Each number is 500 + 40 x the weight over its row's rms, rounded and kept within 0 to 999. Layers, rows and columns count from 0. Numbers have three digits each. The size before them is the row's rms in percent of the matrix's.

# gate: layer 8 MLP gate, 1216x448, rms 0.0721, rows 637-676, columns 112-223
# up: layer 8 MLP up, 1216x448, rms 0.0776, rows 637-676, columns 112-223
# down: layer 8 MLP down (transposed), 1216x448, rms 0.0431, rows 637-676, columns 112-223
gate637 099:549527471499455554462473529538521490516458432489474541468554475557519474509468451500517436520459526523444469473490469494507471549474494502486434597515564481503505554515487439533523525432545452497478486560529482517540466543438481492438425505475519480469381472506479523502515423490568463499528461405424562523490512490516478465451516501518
up637 100:489498481505488545450483485524431534457526522515415541510465522516505510521484454537539482534532489468461567523526462514561537484448426442588466511473435448454431486515463466535411549522486581475537528498487545478509477563481506510436433483556515443444468504485411559472508482477462453383555561458478506517513514477480517496538479476421
down637 103:460507494471466516522523501450465556460495462424534534509467479491524524544458486482504542524459455564608559477536532542484536530447454471495454497457571520463536482482470508504466553493521480478469429518471518526485516496437575529498442507547498486527501496545494490439466447490541451544537500456481480479534522501384508569550486514447
gate638 100:489493474498586527475482542491472515435516549482486471526526488583488485492534508557504478576503502613503506539512491511436459513469458471463494510489507483451473546472510599497453506481490502495550464484442494459449547514494532578484468493536494487498486541512525506608564502473505510541415519493526549585488602458503479515533441403518
up638 103:524402485467508534507526495515454514530472555522512508484515496520557524457489526547517511472508555484493592535518501500545557520474520473549520410540588526498409528473542498520541507593500416476521518411533449437535460490465518507512420542542535543552520434521476496540555503507494445564507454521494500519461463397529424481484506475512
down638 103:482522489487441514461456498466480541506526532470506496531446537510526475541453537507458530508494522464487490494530608485542524587506483572488524468441446494500473497506529539448543448583547483550490522492508454442522415530519481495503528515551502543534524517518500494504472504519560524519481550434531430513477502510385555471486504511587
gate639 100:450525462545508471489508504411497477458476568399557524475511480464484530487600481619478477504455504464492514554356479503518502565508462529463543548482502523567498558486502501510510485496570511444497471523537537564525516548544457480453496490524473498472542504470528495500397520452493488521475522511511527470536494506542484494551543505474
up639 097:520480503532436520487495523495548522505483567465533562563485504480564621511515458524420451509600429481505468509460553510487515524516537461552506454528481543588608538498492459474495478468521521592498537536448534522438564519446511476507511488462480495498462507532416533476430536530510541519509517508474433467504513490540523464490498536520
down639 099:524511555419442488534472453462519518511514586497518462496421501460513499553539520491547470549522446484437482493501545530483524522436483525431511479526524465440609441469465513503527484598510533551476514496546468465466534535460536441485510587456471511515471528567494508555565535503555532477504490557492506592507499461503566450562500449455
gate640 099:497557489486474468447525456517566573496496526483532532498482497427489533517474440497467527484547569509507470414462532566497460466499479457581508460579516514570480461467444480413547473516503478550554399539536514560510523476479497413458492568519543554519494479478464450478564505523520519493526451461488531543484530575564474542474501458449
up640 103:534511564572525459522488553504515512521495477476499457522436466506471507434536479569522545543518547402547411541507551524544523482508547539504560531524472502514493471444493551507532460531575506534516543470596528553513487428487468477495490475540524545505508519501498463483485526467484458579551514489554523453477465406442468510531437545477
down640 103:526492465451486462486492488536549479425538440480483534452548541576529540453580513591568473523494519494451523528560498559458463531484554541528487469478503449535466497529479497476545509467503453505485409527498429486512519482500527535548546531468477512461419474537515466512524491604549565512479485492551542476507515486468527468495445497558
gate641 098:553486520504528502474461497521530498490537411527442529538532450508490495431564533503476543496530485501486558473476403464494544514525481511517512563495501542482458578512505532533547460533517499463584535492457464569518499492396464455468481497534461442531517430527568519543507518550585540548574500510528577490448467501486506531495437492457
up641 098:513534497471496442583524566524447538515439550451577517463468478491517532509525533503546572544522555462466549552433524466522460472472444513517511501496520428509545459426478498520494529446532462578521379516517454570501508425414479483523539554544441476450578557493439457530474527539470522477533460514502449499494514450514467558450500521464
down641 098:494498442519471474523597471499481563464522447574488477505482460496567555530497448496493465454500447530502462481469508518558510482475458551557517493493439483448515510462505517536480508532537497515529558578550498531445489532535550517496548477473510539628558535516473561567483557442537504449429472526471447509495478476424517560514514540522
gate642 099:521507460502486498505481468359573558499446515488496514584471496452478490545528506506512471520502519521480485513505624496550568460455480494499517425449503470438451471459509541492556498423528584598520549516495489451487530511513419523504499483522521494407482538488524517465497496578499542433521508529537390484520523477522569488504493485523
up642 103:522444507524473453588525492437530382542476451584528472504578457463510480446499458446472551461464521522494432471562502479543379528460464533536489403447524456526448439459455419448485526467513590487477459455474504432469515511494548537534522593498538514537479487513466500513456433538544540460539542537469476457562482480528625458527494435583
down642 103:502513477512491520624494522556415526462598549489464487456496522505506522482428496507461506487491492551433421424460579501483514528502505490477515467519582489470503507521532534525452523590459487474479498452490444464490542461511566514463495475552535565598461448437458426480495520526504524478481539542510528508499469523437391416506566477535
gate643 100:505509522476478534534461485488556555425478462573478434454499580501484523446458485573534498430485511493516517492534561496504532463521579491496508469471483526518467422410507467566498458463465519497516433584498516482459497518554544566571437418511460487470474510512513485498421525536490464486495462520578528490467535563556478446418454499617
up643 098:564478503496563482490472509521506534483489517501597530469528528525494527565491493491509464499474560505511578504529450442492463487483449520523467462539553461505527579491452544456527535424567491440468577532521491476485489509441488539498522573418532508497486570496415520550431415465422501488506506531530497518541538476527449544494512558469
down643 096:459500480513427481587422534547530515465556501571430512516588468498545534483493528519579432507436563500505517485477519527490504507498496557498479479594489470453549465514533424478468499442564486489580564455511569513506485497437508521499452469476531470562483498535512482510466470530528528436484537549471444494447525491441547492584552471522
gate644 099:526607574496532514493395513508492445492494503562499536545504522469504544539460483446564558481510521399454525485570555486480530492591491499541497473535555515510467473489488524504544508497445508491507534457500476503510486467551463502512538492548541542496505463514483470502518574589507452478453485533512543493481454454552520512483458445567
up644 102:511494514429514485553517555452467472550450474528496513486493557520493508454561475460531456599496473517437529500518531540496510433538493466558431422538518569477552474534546457505538442491470551522558543502488589455474513488492483529487414587483471491465508571451463516533439470533542397499450488495504499518516437493522480534473521479492
down644 100:495449548535479439511440451503539514516459479540521445518507548586490549488527539535472416456547513520447475463587522453565527528509515528484449464458466555469539456525442544514518516442457547455537398439410482525517437532555538494464511478533482536541468491493455502507499524433559509452511505518447510471505461455563550475511539528512
gate645 099:541543544457443498473506498555449468519555439504502406438485531470501495449494487496418465575536496461576585467558449477481577461579489580500516487560529494476503490520538520481561514500448422488504436494471496499544508518588541479524487527500521545492524479506520493485505459449477539459522554466450415437549561541499491543467546390477
up645 103:487479503488473465543460501468538522493516538551474521434497466472539461523501529554477617535466509469555496554494447482469516546520434559472449546504485413530496541490499526554490503562483486549548469529447560452467490400548463529513514519473507506489434470521512553479460515590519526581529527429472511466474479483467472566576443500541
down645 101:507386443457496518588505507514518535493552525519413479515470482541495545513540550569573511506451503524461555477465443513463494512536521515546487468479480535539500563484563489581562541625514490524426485579451489531496613531433481520501508520501527556520473473466496349561482500529491512445511495460549484484468527554479527577445541473492
gate646 098:491545490522483493496530471473494479479451460574506459512546471523517538497465498559489577517460518489510549537459496492503486455548476514491504450458506493487511563477478481462499545551477521484503518497492475573548437527460483479449440521508564532546539411463588486496472567577479462564542465423521532427522527538532432423493514478538
up646 097:528477504479513467483504444501506564491516451520446452514525535424554422549575479446476494517429515507431479500479460568502524521523524427441485564500491478507533471524489508471545492471544468499478505537436428517531486561461459573567431505512445510532468535480550500508509498527560510524502538465508474474498456616491441419447501452508
down646 099:530512558432521439460535421484568550463521476509464497526455498466529458583505456511517501549463528497522458549506536520489580555586546528488448440498490529516525530500400558550491605479504531452499494466489461572527555504490543545492496485523554567529491459568517449536483516478564502523471531433475499499521536480477439488525480489547
gate647 101:471512337455462604533540500461456523550487507561472485514516521482447538516541430481505488536614523491471491523512518498467548570537468533552479519434524624544520478545561497484483478555416477560476529491554498509551491591591496522545437509483560541524510491488507563495545529473512476490465455516514493431572531510504486509518401561580
up647 105:615515480467522515522451466515474440522497485402530528535502497521530442530545479578496562523482457464450547548458498480495550511494496484480515500531547495557612541493539409487459459483502450480528568440536532593557486474526394450538473473525473484517495494556487509516528519556461530517567514454494508513514521504475484448526488424491
down647 105:562471470494596496500487474538506433506484566495532454492453517428547420482550488537454496489473548478510617567510518517478494480588503507455457488530523476513507582496489490509493568528463489430483467501516485531479490491499496508519511542513491484563508537491518538496491510510502529543458465517530559502458450492488575490493518471533
gate648 097:510488466468471430546458504481488492480467458573531475462427474517562429455543525513467483539564552529526536486470579558433498423492504528481477540514481512502407418435494523480460495497517499474445491457447539465500529486470425489483445542499452529496449543497510510501449550566559498479429519510505424460490579487467467507484548567526
up648 099:451525482474505440470537571578493477520416436441537494469476492560477586518505516441487510502548547531451430488535569542566478503457512503556551525479514526450404455515503537496463498519475462546480551493484513516551539507390463501468485503483463515410594526507504462477533500504497496497553497506483497450454477521431494437540493552553
down648 102:463448464481619536503469518512513512532435512496536575552523508445510487530537466571496463532449545511573505489483560494532473552460451487452482579455526496535454436473533483490569475565448512506488495475463545497522458460539495505462419503528479534518526509467482525483454526533512495531405521489414499480541542436506455496496521555498
gate649 100:499498533559388476471615423536478470482483511552454520477588496440573386514548509507518418481489435510516481484519488450440551469487511515514447516504487540474505535558588537491544504470437467488443482530458542453520567501452502444495528522462516430462468451456437552545518520410496539523434456595542525457504431471494486522501509541477
up649 104:547459497439514516537495454455569527524559472552497461464511493561522514579457543510518412442537489512391501493482430569523508496478525560576523564482497511488479448526517503467559497486496482449583523495522498516516514466544513440444495460458553536496558445413547484487546569545548503492531496538475487491473515500466489453512468445450
down649 100:495535474526588442507539488504512518537528502512493468518439461505512561544438457491516471519504495454461487462537493467562498492488492564425455550510452399543468510548517485524536513506527535436534452519522535458510486411469510496482519498483593418495580477460513526386463458557402430535529486518450445580426518394475513461530478498565
gate650 104:475447462516451526535493486486446485474437480457536416542460489458541533488511444502481486523512523480497516497505487524457470514458503522517529470464505417540496577475491502485516505443493523434522446505430481541470612456565476482485491525545489522539550543463440526461504540499486463528571494505551489390515468558430363482570530519441
up650 101:498515532491486532493480531461465489537554525550474518455571451425441469489533481414566500457552536507497531469477611491503469471481513527492472489515500476523546486486470500498488544479468563504534436621475468502555519552501473484543513490563581497528532531521469398523514525465531488496507422502431487453490580449476392468537517451518
down650 101:473510531563603515435577501423520443468551457522511574493547488483499542452568503499541495508456552520494537504519504460491570547524478502485458493540498436479489466467489498524515515538518460554450428518521447518542489457491518517525516430440495485517504457484482474535586499467538478429504522480473434538546480495495496422524565553561
gate651 099:602430438517482471468477483560514450456483523580552544473486431469469496476533441540504489507464556416494502523468565541521550451537442486515528487497554504450449500571520487489486489497529480509569468453489494493534564493450493532465472502471528552437427509560557497538500510563522484529491481496527560517412507515541467505568479523492
up651 099:520473534480507563528488511508467463466484499561415494477551561407490488564481425405537503539523541569568454502516585481517579575460529472533520542502536446493552510518557504612517520440478510526512451480539559527464550499555525535514441428483515505493463505520607525526437518529501589460488507528527524626464454409512451545500455535499
down651 101:471579561506503513544540461495478522473543622399479404511472518510462538545477485500531436543564524561477485525535505561496464461516528505472507529476477489455482578547528481535530451492514481486458509519499500528399480525457490551469486600536516505486440557494531496547540478544517479504483546540561524487525506493522469468483485472567
gate652 104:444465536515532488480500554511505444515494501510567543476561492603514471515485477468557479543498543541532483461489444447521567533520451498521478552541481489536532498526531492567478488479509482537524532512503442483492467492490555451465454436514451466431470522486516543573493484460400531538462565527493563498457524514485536465523414503490
up652 107:446483549464496497523513545518444492504533492550500487548600516530541487465576521543585491554526543546447484506449461450535541486493530486529483576479395478453449533541482489528441465525550471600529429521500496531496464498526514496469444465536493555549511520521498482516534429546475432550479502555557491497464479485485544432500501449460
down652 100:474451466545483564465455493541559503570495462462563426525544478497542508431516549526467508466486542542498491464552459462478449588525517534492467536488512487471479484520524534514577503577529478404559543481515563495518489518567475536428531501546556494474480529509536557549461482524515487525510483506480494506579565536567473509536483545428
gate653 103:404419499481467516573533492486511565474559544580498492487520538490467485536463468484474457571551494440535456457467458489534546461469496557487464422480512499480489462556456511510453515417434463549419439506528504527550557402451508518487508521518505502379473432494548440516533547521455478472513545532494483584484495565490511579513421493527
up653 098:557457511547451541509568479400528522495585583492551474502499376475456546485478458538540489565431514543565472505505483486522568503441522454498509486480544590468447519495473436524528476523460444516451415517507470478432510532439464521488517474491558494481529463459553524528517528489496519515590413533527490491517514489503561519533482513496
down653 101:441556549540522521443491564438481550561539493486487469480475444531478510419532473493470474421526485510532511482533563482490525500472542511476508466431538469413554453502508510464500500463433496527429527470525482496493547481524483435544548491555464481456462502492490514573462436533461466592512507493489455555449545515522520490471417507528
gate654 100:491402561468488439448458493522462529545459531439462441538479523457498480496492450526496537487412516521526451416524460511486524473494514545534459526497558593521545469462452500417483481473529408537511562534478500430529467515497482525427511476551507466457517527541455522489474491505533502470475539493474494486522523450450547511464552446486
up654 098:486471532499499561483476500475526442485505437563468491520465481513494525423432533537464478513482532460394421545478578445491485504545502531545469490544461465487571513497498466510531484460521533507492400496618454489455481507516491527508533439575464530354500461537467426511472468500537483483497504506467435494455521495446497514497515461475
down654 099:553554502564568501443525454456557479493422525548433515523489546497485496566518524533556556501466519516506474540486534490522525546528553554453579495569454489533521501482554500468494503529463536495459547495483489495543491475546532466532456478505522462449522499462445482505495529459470457455455483455522472587525513510474485485444502493480
gate655 097:521508548573442470475531518469529447523512449502503485577562449513541410478440509434525510571474526553535512602442556516467527500565490482504479420546485492511510433517533573493464536507534520507497493565450508529449540497456499490521519446492470428475530541480497474475518408469463461587442545508423389566494507432542491476501549492519
up655 095:445480489444479520402526490545471480481520470529483506493470459491508451568481619550478509585495517536499531541555488593562509472525467466460518474459495600503582482519500531482526465501490531479390515481438508543468466461452489523468475520546492521462497502519519492471453521490499509487544559496508543504450519581442479564505541501575
down655 099:479484412519530509513456515512461470544487441495531494482523470501521438458508445450529480402527487537535496506478409569533551512498489432473471550471511548518539496486493500533506506591480470505499524445548511476506475526488409528456577524447512483525460491422516529493430549534532418466472508501493438504476461510477530518478483563469
gate656 099:489537512540445548529449443497519515526545568511485398529605504485472559521582564526489487541558489536539529461447441530502450500490455569492557495450517479480492531531409507580477427469531430579525526581531431546491424489507520509468509434564489454486513529537498516503507539461466506526473517448538543546583485502486530494574554475494
up656 100:541484476503518515555483530471552433544444549523573509508491535497476518389501529512568504446526491511401512469563507486537492490408466451477519519539538523500475552437451508483505477548488528455510487540494434510453443508485631480476479465505495541576469477510513552506471571439575477455508468522514479537466543495483540453517427455492
down656 100:579534495550529497427522455516566498510473502484461539506494534492467500485492492478538523519490585540502472485433518517507512544413484464425555481545509450508516488496482539500496510433535518516512501527481505487469507516504497502481469388491493511578471504561494505447484522507540439577440540564485473533463539417487489481483449485414
gate657 097:485522621510548504489526534507479479501510569485448522532536502429530447503498522505536533509548448539498561461486526538503421413528461501395520511516477487492529563556414572484504520449466501475443521523461473472514474475516523440523492482511535521561551538464480429505611456464498491547523482435464393502457515499461456445488566510478
up657 096:513505528513497420462492506485544500466442584583580495517494471517518485539450500440479606462582556556576470461529453471526512489456557560487514539547439431499525534495474514502501472530503472528486499580506558500512484530500499551555531468422573463510587551518585531484491507505544459439512510513442466511506514487510445491509451550471
down657 099:502490444510510488525541506528474505507510526549440498450448531486482487504484517411463540474423478525542484612580499478491450558510499527501472509472457500420506484473496520531508458501484550512500489474515516493509499554515534513441546549558543585514477529508482504509523530517465570456483401585514586485508460526489516486480485439532
gate658 102:541541496478558411511461489508433513537492453484514491543485482546538471535516529458452452493539484489534531577345497544456468517504424478500442442543563545521476599532541563482465462508467401466459456522526486525485562454529502501481471539411497468414528550468561487452453479474547534550555499452412465528519472411576468514477519503499
up658 101:502575419555549489464455473404541526528571514542427536499461485500517471557561530515471442540567491469447505449519567447484496504466560422597449542465503441505452484487556549418488475512446538529453495494519481503527468551523469493454520472436530516501517518450526547498534503522498435478495521522544527451448465477428421512470491555509
down658 103:522454514554481520542538509534482522497565503526537492543480474518498472514480530579543526503506438504503474575463538485574485449468516478489463511451521457524477449527471571476586455465485488449509499516574525434524496558447443576477443486563560503503473422616494548546559554470477514447462439476485549518513520417470485500481502500535
gate659 099:489555456510486472473435472484544479535465542436457517467559522548446495562464445543494496447537455528535515486490390576492500480534520508501508488475560515551474561432490468451556536517539527481543524548523465550518500508448439519506519493502510470498536477514467513557519504530540539578495531504494551446467511466436521481513473526444
up659 100:489571490444495475465492503485448520426414423508464475476515478446448484572470420502454455492506552526481461481473494450531482487510447488557528558481545459519440451438462464454506475446442441556472457494572508547538506466479454528559476474498432537494552473572496453491512537504500532498509490503507516522472482585464442474473466530472
down659 100:484481429437518599474427523502481514459452494495510468501549484484544461514368533501508580571513514505532484423512551518463548450511433491495538524545544473497474492455519493592455527498526559511448525579545492479502588481527512476460464494458475532451446446557519494536526494539530434493521517403529459502467519521535486503490442539522
gate660 107:473495545537506459524416553429542458534488634479501532493607440546474452501443549425519529510465523522467506568561517511443460462540467465543487506515540601473597471593457497466511486484523432501460422553535492532508521462557481504585543471480440512528496493517449497490494510500487517465469506462450534521513502534558470548555520550469
up660 099:517455425514494522492499570476541466535466546535454499451592574474482429414457477476510398512546519522539484477474519470533519543477463450528508551567541451463571489521557465444474559470537520486502456494495505497469544507493502435447559505461458524503477533524464429499575490485477501454470523454523497558519396542521519489520469425475
down660 100:532404537466519529438481540519577487466457512556538467528459518481448437498531442471594458544516486546504489427510451456480564598504523518512520468513460483503466508517539531489492504498469512595480498485562472515501414547494475456426547561482505448501483569603467515537489548501526458581507493485518453488533521476495560512446495545488
gate661 100:520524469502419486512431491444502513516454469570508523435538469522468465574495486475408482484493478508496466467475479463545504507540526501552455465509457555527563499498515526586517527522490509533535466505447485455516543499489457425526458539523480496462549527544429536573464497466546523554481528504509481480459527498483468463491434459437
up661 099:519524561542509520559467519523523485433507511475437460395457491468486431503514463458466522468493475479402443432450547498517558538475506537439590502452549509555567481519535518455529550526545483543449498478459427504533463470537521479507531459516509530505539461555493518494458485454553484528562532553488458552546490439550481498500550500428
down661 101:531432528495489505509515483552474425442438487512448474380510465477519480488474519545550480504498493498539538526552499456472464495507481396491464450495508495436501502503503475537463472542566540545574484477495479495507458507597446448500530487494521540530497485568473527478544533493574514474589446501511444429450478531487465579412521457523
gate662 104:493528490522522499537524432555537449579480529562420534504504505518415482419471561446520510584524526496531537542533504529485565457452613547493516496456533517508622429390480528528500484457515500608448558510538528459533450493497480522544532490544508478533468474424509498537462440522441473463575495447490494470538474522481536529529479482454
up662 102:512559513478519504457585435523541553517514454523492504537515534463537491496508407480510509469507460499496452457450468492459499479479495496405553518478533518529593498499561494521469542504520515416538448439555495445466562489542575475498493613455577444489526441454456493507468466542471521565472436514508526510493461479445422509485524532528
down662 100:581576475570562527504445522533503559521515505511476509436455530519574456537462480555460510533520519540509496444513511447472491558538511475570495507496455462432501514571469493501444572563515477470485543457507449485533418495562506466491476499483495427514519492587471539515505554536464545473497432568432521482497465521436482522435516515571
gate663 099:407432547449466512545455462488546523465518578512527442469440523548495436456479502503514534482422512455504522514464480466511484464543519530498546439489450472472462527510462546499473464478510537508526470518492484406512537490433483478619446487433470530450484590435465460457482442580503478515542486529595541582489423496470508492442509460487
up663 104:480502516493476484511565512560534475444512482498470542511500492517522474501485461510462459561432479500543490566472534498492543451522507459478503492523536407498585537458557481459432503508514502524454512481566499550456532479584446425468431497549496519415561500460475531526499500516543491486586440458500446529457553446478503481440515502493
down663 099:502519501520467556470470508477463500513519531487558508540444521535511499541477522355530432516505449448566421529501515505551498506526505553470516531472470490503541453475539508517592530579519471493519507519528496493529542499493431482488512520494499572479532509548469477460501505532515534509571534497450495480478576457550407456477533494488
gate664 092:559523471484520499545590476381465507560501527553540474502471511465535485453471508544499483482521440594589455490496437595451519538452525425460496478525513425493447480496490467470438496492436523498582509479493441528536450456542496468498519544512502440430522513494556493465440506495467489453531547497503525486467467559515502485535488450499
up664 098:507465528477465538547476460460499548515537626532454389511443483461562534513444519496545454484620455510568459499464512498530530468467534439432514473509522493557512560536506517498469504426538479518513462502454495504481487514491460446408454474454535571503471497507516501444508540532447474430483563518525499562515459499485521517550491456495
down664 096:461475514496506505482529466476465451520440451475472477540532474516523510544518531465572509526542515525535560517465588503501556499531448529477510504499447451466527493493556530459518485549559530473514556492551606515484403487482457608546463458523516508499478444497463471492531572503509506496452567505456580468551476422542513487562550395484
gate665 104:510543453517559486505482502490402473470511499558534489520426453455567480510508457463481546487455574488550533434475609511484463493531519526490526567504507484511450467517513514510551496506426478513507535482525561538458402519522454539465467506500524498540529402529417516392528530503421487521548494470467537513531478516437494437485464512489
up665 102:429508498550519453573514522460517490514478546452497551520571487496462470501457502515520459478427546449526451492511496481509483437514415500467508499480488420481548481457556469478502423527480435480524499496515467466506473542500511498433519543498522501480500434537440515472508487418569508526524463481449561476451489531468518535470532362543
down665 105:503454462561569465525519561514512490555470517544540548511517441445520472447428453522521478573470543520505529461532532480533380513480483514530511501521501475522500486563492511552504462608500504526537498483490519480476419431485414548493535499586547498503463466524465546463484570488434506464494489520512555520505534549514427541433487545484
gate666 101:452521510502411525533517509454440479479513485481517562544506524421531560496467577521525458443500478480471534536420498498464567499414496514387480474531453550510463560421494546491479534522493512502494427515479522550472445474423481497491415481507529540521522456477505543464436475539512508419533549502489484484431462485462437450455491529539
up666 099:529464566483534546507494478560488463483463512484516512496517540553436477448536486572575516531439489502559523471557356521478453511503537492535464517539497633539457483484574433555554563504549505511501598535517518535497479513454520470525420534550486481482497554510486471461497561546502457476472537471509507490474535463503531495477562551478
down666 100:446481601477480467485492479528475520487469509476524463557507544516495440436413607460507479501543440525469490522513500547513443531467502488418491514591490483491472533551437504422524467491591538563539454453456509513492450539468521569513467484534579511451576457548524619462512525459473499481474508551476479488485507516512412449504547463531
gate667 102:555458442448564497540515586529483503442478465459549503518505434501496383457547467445550493499478475474505466528528433542482527456432516494444572472495516514466457464491555574591516475526456476535485480504484505491484449449525496532453442509495481478502526492528478481528467463496523517488482463492551523500538449524453497470444468545470
up667 101:520575493474461508454567416509497486491492419473502501464465497513530495527393524501542481463395526548446469487483512436519497537568416488515474485452536449510512472484496459512431525522544596537490495521434489492525538457482457476468476549565569526467448539454470504570559496516477513476551511461509476492558501500502579437608488500509
down667 100:500551487508503516491482494451572526438519533562467479497544546493492495559422455586470466452556522531500517506499557537454540443488523461527519488575551479496506521447529431494481523558482536490510489526468476537501515454480538516458459522497489491511516538433481505557475450487486494527491543521619459529473590633429473526541507487455
gate668 100:534545530460543468546478485515527448484520435558529458527491481521460471487507538488450445452483490503536504516489480516462506494453477416440488471477514544462550508496537511473533460554490509505451507526496536555442489503505498558540486527530512451483550530573481502458478464481463560549464496492528517463514443472473504512547487489486
up668 100:558515461487474440490488477541495515572494531567518417472557493548507528501512475409466454504518453476471464541513491557478547547491500444479476482488444488543448489544535490512440467492526526425425478474464577495489582462480517463529517487486483470542531500536577504506502526508406507535547525465496488562533439536518564556495424548480
down668 101:506462490479498482479536461488498505508492564500563545574448414468477425455489450521503457487512492428506491497471542541507497512480432489572445532465504489524534473530524511534450556513518501490486567447512545507514492504522542514439526606564581524565503494462427531481485572528505512505568508446570496542448605513550440517499477492518
gate669 100:423481460498514459532454502489458535513524456509507564564558525519498534499468448426497460568515443503527492616556481561521462524518457459463548545531484508435579435526488489444479439535499497494505480526416459454485398502507537469519506485530507577467459448486534484537531414435475438465556499533546489512520517392483442525502524549513
up669 099:491546471483595497513511506453511490495530415448530504476536504506429401491518431454456570633505505512377489511493472606493504559411531572515465531499437458443517457539482513528561596529452457468534435509469485536530488532500589476473580535495453456565517500536540553485485514562487546496446460515495538545520485428522475530581489418514
down669 103:487498440481410519454513524495488505481417490535492532581476482464412543507486545607521519494483469463531511583487490478487544427535509508485496490477492501512558453489546462462505483527555546497544497482468499492492442438412407505481506467469422524552541535487547485531576539528538399582528501459568447493465497550502477516465494518508
gate670 096:529492573395467480509466541485500520469546424506475545495504573469494552474522499516510562482435487475443511486510517527504478489447537455493499502513469486523519462588524549472457508544521455486587506574474474474559491496487518488479521517546562498554539472557488500480454560568448519494520550531487432529430489487522544480503469473452
up670 096:443471443481469498434505456462533512535551514482527494509522463506532596531480456476531536490497486484545480445576479548513486487531482493477523489484496464452587522573454463497467497486521506585458468469500473489477472411497508467504516512509552502512465459489573521513517507569487521422544493479468523559581425584495533469488440459484
down670 100:378450543540495528491512470465521481505515481474528482459448431465480507499546507528553553545459485463447470499582518535543440452436469420484485580491494532533501472451524466476516448436461523511506493520541539551501483497522543511541472515499474466457441485583487463533595538493520491545516507517485544514537460534511509473489520466424
gate671 099:481474481495476562549485484507520513522516463446516495461489418467433547481471416565461530539479479529522550504490459441395485537514510578572461546473478491537537526555558450488561463440507610511519471452469502475449427436552460457482474464464478519520492422453528495505496483494501474522430501473509435490503542516464505497506493381537
up671 100:457532507502448547527540535490504573496416533523507453458526518418562478449423503393459553463433559474550513517483547463523508493550499506487531458524415550497520507517513481500614527504485504501517485506504578495492473547462499512553534477456501481494493503471513548501506502514505534505536492506498536535526474491479542415473448469475
down671 100:445421477541524476539523416511497499501557446432500421497500533505462439531417554513528559497497501463507558536478504458554475581448531469465531590519464489434547506561462473549541549440468455483505496574457498564484485527527509505453515437505536530456572495513549549476495503489518540453540529484474540433424537456501497466492534530501
gate672 101:547514574543578526440476506502521496444536503484534463528510456501538539490467465640499434509534506483481520553565557562552470498572477521567466535494463539514508455525482513454525465504517517448487515572530472583434517503529552532503473483391516505490547446509503449606477498514507540526550491538559537415552475516459549459486508458496
up672 098:486447508600521501455449484520473505478427517476514540448423496504475465491426483567510497423517525521515506484510530460484472516425453477483537517508528534516515527514527478456498524580511444465495512513534568549478548442527448516527423494526488621458529606490488419528492497540477498535531490528519441461474530541482476503532467531430
down672 100:538496477518425503497461534478470502488492470554508450511501498535540515512520478509459493489460501469540467514477493593498582524496512478553506450471505531482477492555432527461533484488480477443520467452473518440467520558510569528492493451449505555535504463530433506517517527559467532495509539507459476494497489499497520580497464499560
gate673 096:511521504566462498488498521483514487476489573509490476535488522577452503499548493517479565494518515555575470527584460596588505458488460534480495516478509475493497534552553497499414483481528466492477553482604441507563434435553472437554483534486518458541534532467424431460504499580520545490498506456503503468509482504490531574514502474509
up673 097:472463466517523506522515545447475458405503521475475450538461490481490564424477440541419545465438544462542487514484493469534487514518427439575456490557505465453540525489456423507511502513495513429451546475553488504504602545536536493542502464506504512536508492477516458439474473547515445510422487503499485520513519573404460483504479533441
down673 094:535588488464420475462482492501451510463514473516464520451464405527519563464508543496484571521512446388487488564516517486456512506508580466539472516436513517498582490485644531539560463454508560513522449485455531471542501438436489550520542405562476467483463458537475432514590443502441520523461499412504418550500481521561498541497489439533
gate674 100:417494606536530530468442545523499578495492464450516546535586479479509498466543464497497521550456518477441443514461471413458491408539436513500515505496474504543468438514453507499533515534505443566548505492542522576513530480463441424552563536536518442499501499472429530496475494456491496574474462497481543455446526524576470472526510571556
up674 096:493532516500550507521522549500510413544451530449492484542490502496549482429489498516513497513484533554541443470539463528541522526493513440461499528526546526426547425575473514531494461481543518451551547514453540524443408542530480502473446515511544433513488496507550482560557570496481543537436480539471476487510543546466515494440500466504
down674 100:445468486551489481596472527465508502511554499471480538512551502548496473465537481523505417512525537513525509531508518489507527552526501416524540497484499535445528482470488486508502486497563517462537497507474436507535427509430460496479501512504550458492469502520517501478527484553500526446477572530437520512493533535483457536553521530523
gate675 100:504500504479613508498489564587485514464619435587470488572542518441482523517556512515468503534575502510525566488494604499441379517487516514463468342510528514456467477544607524529494541532488492538574514475497468542475520457516509515494491499510564480515564576468513514524539502499545539460549457485526426528560400485520498469538569470454
up675 100:488550504580491458512525497574546550420440500533569509482438477485524576459493517434482481562572508535444487460571520529454479439482459508492521524561440476489512503538481506499478507462550517453420464471524558542508480481553429490442450538541537509538436465505464463519493525533395520486529447540448473490445480586529505443541516503433
down675 099:479469472503468511521456482437429425511546499534564472487552508567494501472471502406486453536512450512543499540542583491496520441478578484506485506577511457466538548465478495450482513469519471523455509548527563536506522508485576505458531482508519469445464472492518495499529528443481455505458536512447577565487436557417559544509432497465
gate676 099:479480534513508515477582523471523592513503500436497443539514493493526448520458432510510511454499561478428525487512476517506454476445493544422543512470579527528476461538613539457528513511437587485538441477472568546478526465516484549460577536538440416566497492519564477453514486460498504504454571495491497507511509527470469522508525527438
up676 102:476460488504609462445501523541518475490527527522490524495518503486435508505550462445421530477512494512535464449518468564503595497424511516475586556550542507453520463493525569474502471458466528432450465535413484529465515538552448469494556538498463537428474461602556541450539498502510433494516456526447529465424429498527499507516466485500
down676 101:521540485564486552487434512515517525561404495471494470466455475539504531478493455515551477485495559518515488533470526517424533509498512554475503481555491536528541541466401459505470448533566481486490535459501485489503428500504492527502454515489513420487475477619449497514463460530504443454538490482529567464525459485460509494470483493481